config.toml
d_model = 128
n_head = 2
positions = "learned"
qk_norm = false
attn_scale = 0.125
lr_mult_o = 1.13
lr_head = 0.00869
steps = 2983
Each number is 128 + 24 x the weight over its row's rms, rounded and kept within 0 to 255. Layers, rows and columns count from 0. The size above them is the row's rms in percent of the matrix's.

# layer 4 MLP down (transposed), 512x128, rms 0.0592, rows 164-174, columns 0-63
size [127 100  96  99  73 100  97 121  98  93 101]
[[141 123 125 146  93 126 144 164 101 110 152 158 110 141 150 100 137 138  81 145 158  98 167 112 174 175 176 121 128 119 111 117 137 133 133 129 124 142  86 131 104 160 148 149 145 117 122  96 179 118 137 117 131 163 122 139 154 144 108 135  98  77 143 137]
 [141 166 114 125 144 128 117 113 138 157  87 167 124 135 122 137 128 152 107 177 138 189 144 124 144 120 135  54 110 124 104  99 136 146 140 102 150 146 146 161 154 109 128 126 119 102 109 140 174 116 127 114  86 146  74 100 122 119 148 132 185 135 104 110]
 [132 107 144 109 112  96 143 155 129 154 126 136 137 164  53 137 140 102 108 136 117 145 138 100 124 128 118 119 161 137 138 132 165 159 144 152 150 131 100 148 150  97 165 107 134 123 159  97 101 124 115 129 122 134 135 140 114 120 146 132 106 157 145  93]
 [158 165 104 109 103  90 136 142 156 137 106 133 173 161 183 118 114 123 121 139  89 105 127 157 112 137 138 109 163  93 105 105 115 134 119 146 147 140 107 105 196 144 106 111 154 134 141 142 144  81 112 115 115 158 157 125 126 172 152 118 122 138 130 118]
 [ 93 125 144 102 122 102 150  84 131 110 118 170 152 133 139 123  96 111  97 158  82 134 131 168 110  97 133 117 133 136 138 128 160 103 124 122 132 106 111 123 103 132 101 102  89  82 141 134 167  79 160 124 149 151 139 107 130 141 139 140 139 129 119  91]
 [155 130 137 147 126 174 101 132 166 105 138 160 125 108 127 128 165 138 136 168  94 150 142 122 117 137 131 145 146 133 120 122 133 188 155 144 147 128 155 128 128 126 116  98 114 129 142 187 185 150 125 155 106 110 104 135  87 141 137 124 110 145 107 114]
 [113 134 144 155 121 131 138 174 148 106 115 116 134 101 123 131 136 132  95 133  90 136 147 168 116 126 147 115 102 122  99 164 148 122 121 174 148 119 132 108 126 166 126 167 145 110 116 154 117 135 141 128  98 142 146 122 101 103 156  75  74 154 140 113]
 [ 94 122  83 115 112  94 140  80 130 110  99 137 146  99 120 120 114 134 167 137 102 108 125 152  99 105 118 139 168 119 130 160 118 106 144 149 103 137 151 107 104 103 124 122 137 149  80 153 112 130 110 128 128 139 109 168 111 141 124 128 136 190 123 134]
 [ 53 132 154 115  98 134 144 102 107 151 160 153 131 111 123 117 116 104 121 126  82 155 124  94 145  82 146 138 100 149 118 128 135 116 136 121 188 143 105 131 101 147 127  97 158 134 112 133 116  79 157 153 173 109 171 103 136 126 145 112  92  75 112 102]
 [129 145 117 136  79 146 172  64 151  98 121  85 113  95 155 106 133  93 133 131 137 145 134 151 133 124 113 111 159 144 127 136 125 118  99 149 128 140 162 153 120  80 121 150 114 171 151  91  91 150 130 106 146 155 129 141 120 116 123 159 121 117 106 127]
 [100 176 122 131 118  94 176 119 124 139 118 128 110 142  91 122  79  96 157 111  97 123 139 154 109  89 140 162 126 149 143  96 131 146 130  88 124 151 121 109 102  95 100 114 131 120 108 137  73 136 109 122 132 139 127 136 110 113 171 105 141 130 104 115]]
# layer 4 MLP up, 512x128, rms 0.0589, rows 165-174, columns 0-63
size [103  89 102  86  80 103 110  90  95 106]
[[139 121 110 142  91 108 147 151 102  90 138 115 122  99 118  89 131  91 144  94 103 109 142  90 123  97  74 195 100  92 115 193 135 103 128 150 120 149 192 118 143 137 142 113 126 118 121 139 104 102 106 146 133  85 140 114 165 112 127 191 116 137 129 126]
 [117  96 145 145 156  95 125 122 165 152 108 107 148 123  92 154 108 128 151 107 127 138 128 101 136 129 169  88 142  97 161  80 162 125 134 105 128 173 123  96 115 117 151 136  99 129 147 104 120 162 154 162 176 133 141 124 130 118 128 135 162 118  81  94]
 [139 126 137 131 188 122 121 102 117 145 138 126 104 112  91 127 125 179 167 139 164 146 117 117 143 113 125 109 133 153 107 160 168  96 124  62 129 117 127 168 114 120 140 133 146 163  95 106 127 148 118 160 132 151 123 103 158 116 128 114 166 104 141 121]
 [114 181 140 149 162 123 137  99 116 151 116  73 104 157 140 130 169  87 134 169 152 113 130 148 109 110 136 195 147  95  91 161 106 156 100  93  92 136 107 140 125 102 147 122 141 119 132 128 120 142 116 113 125 132 122 171 156 170 132 140 120 126 126 122]
 [120 118 116 142 164  84  93 118 117 103 124 170 115 131 128 111 114 133  94 105 111 152 130  96 143 120  89 107 140 155 120 125 136 150 163 114 120 125 110 117 130  97 127 158 160 112 121 185 123 118 100 148 161 140 128 137 122  63 144 135 145 180 133 130]
 [103 112 143 143 121 170 137 100 171 147 112 174  99 155 147 126 141 131 174  82 125  85 146 142 114 131 132 137 163 109 135  86 136 156 128 114 115 118 159 135 147 121 104 112 104 177 160 133 103 159 111 134 140 114 155 115 131 128  82 129 151 118 106 137]
 [125 102 121 122 164 169 112  92 122  94 156 123 135 108  66 153 133 157 144 105 177 134 134 121 186  89 110  71 159  90  86 169 113 158 149 109 121 126 119 130 115 112 143 175 157 119 110 114 133 175 143 175 128 154 100  96 129 127 168 108 121 115 116 156]
 [126 122 159 142 122 109 174 161 129 121 109 124  99 108  99 174 135 127 175 134 133 161 104 135 111 101 100 136 137 127 129 138 151 151 126 124 149 137 134 164 115  80 118  90 114 153 172 112  88 158 118 133  93 120 104 125 123 128 141 141 159  99  88 113]
 [158 121 134 134 146 137 132 148 127 139 119 137 142 106  70 161 108 165 127 142 142 131 173 192  78 149 104  98 109 122 111 115 107 110 151 113  89  91 130 173 171 156 112 178 150 103 149 111 143  92 104 132 129  93 120 132 129 109 112 105 161  79 146 127]
 [138 142 117 112 117 102 127 157  74 120 163 127 132 118 121 114 137 120  93 157 102 137  89 164  98 123 100 116 124 186 131 156 120 124 111 196 154 102  82 127 143 141 149 116 103 128 129 116 168 151 105 135  95  92 122 153 128  96 125 165 145 122 126 105]]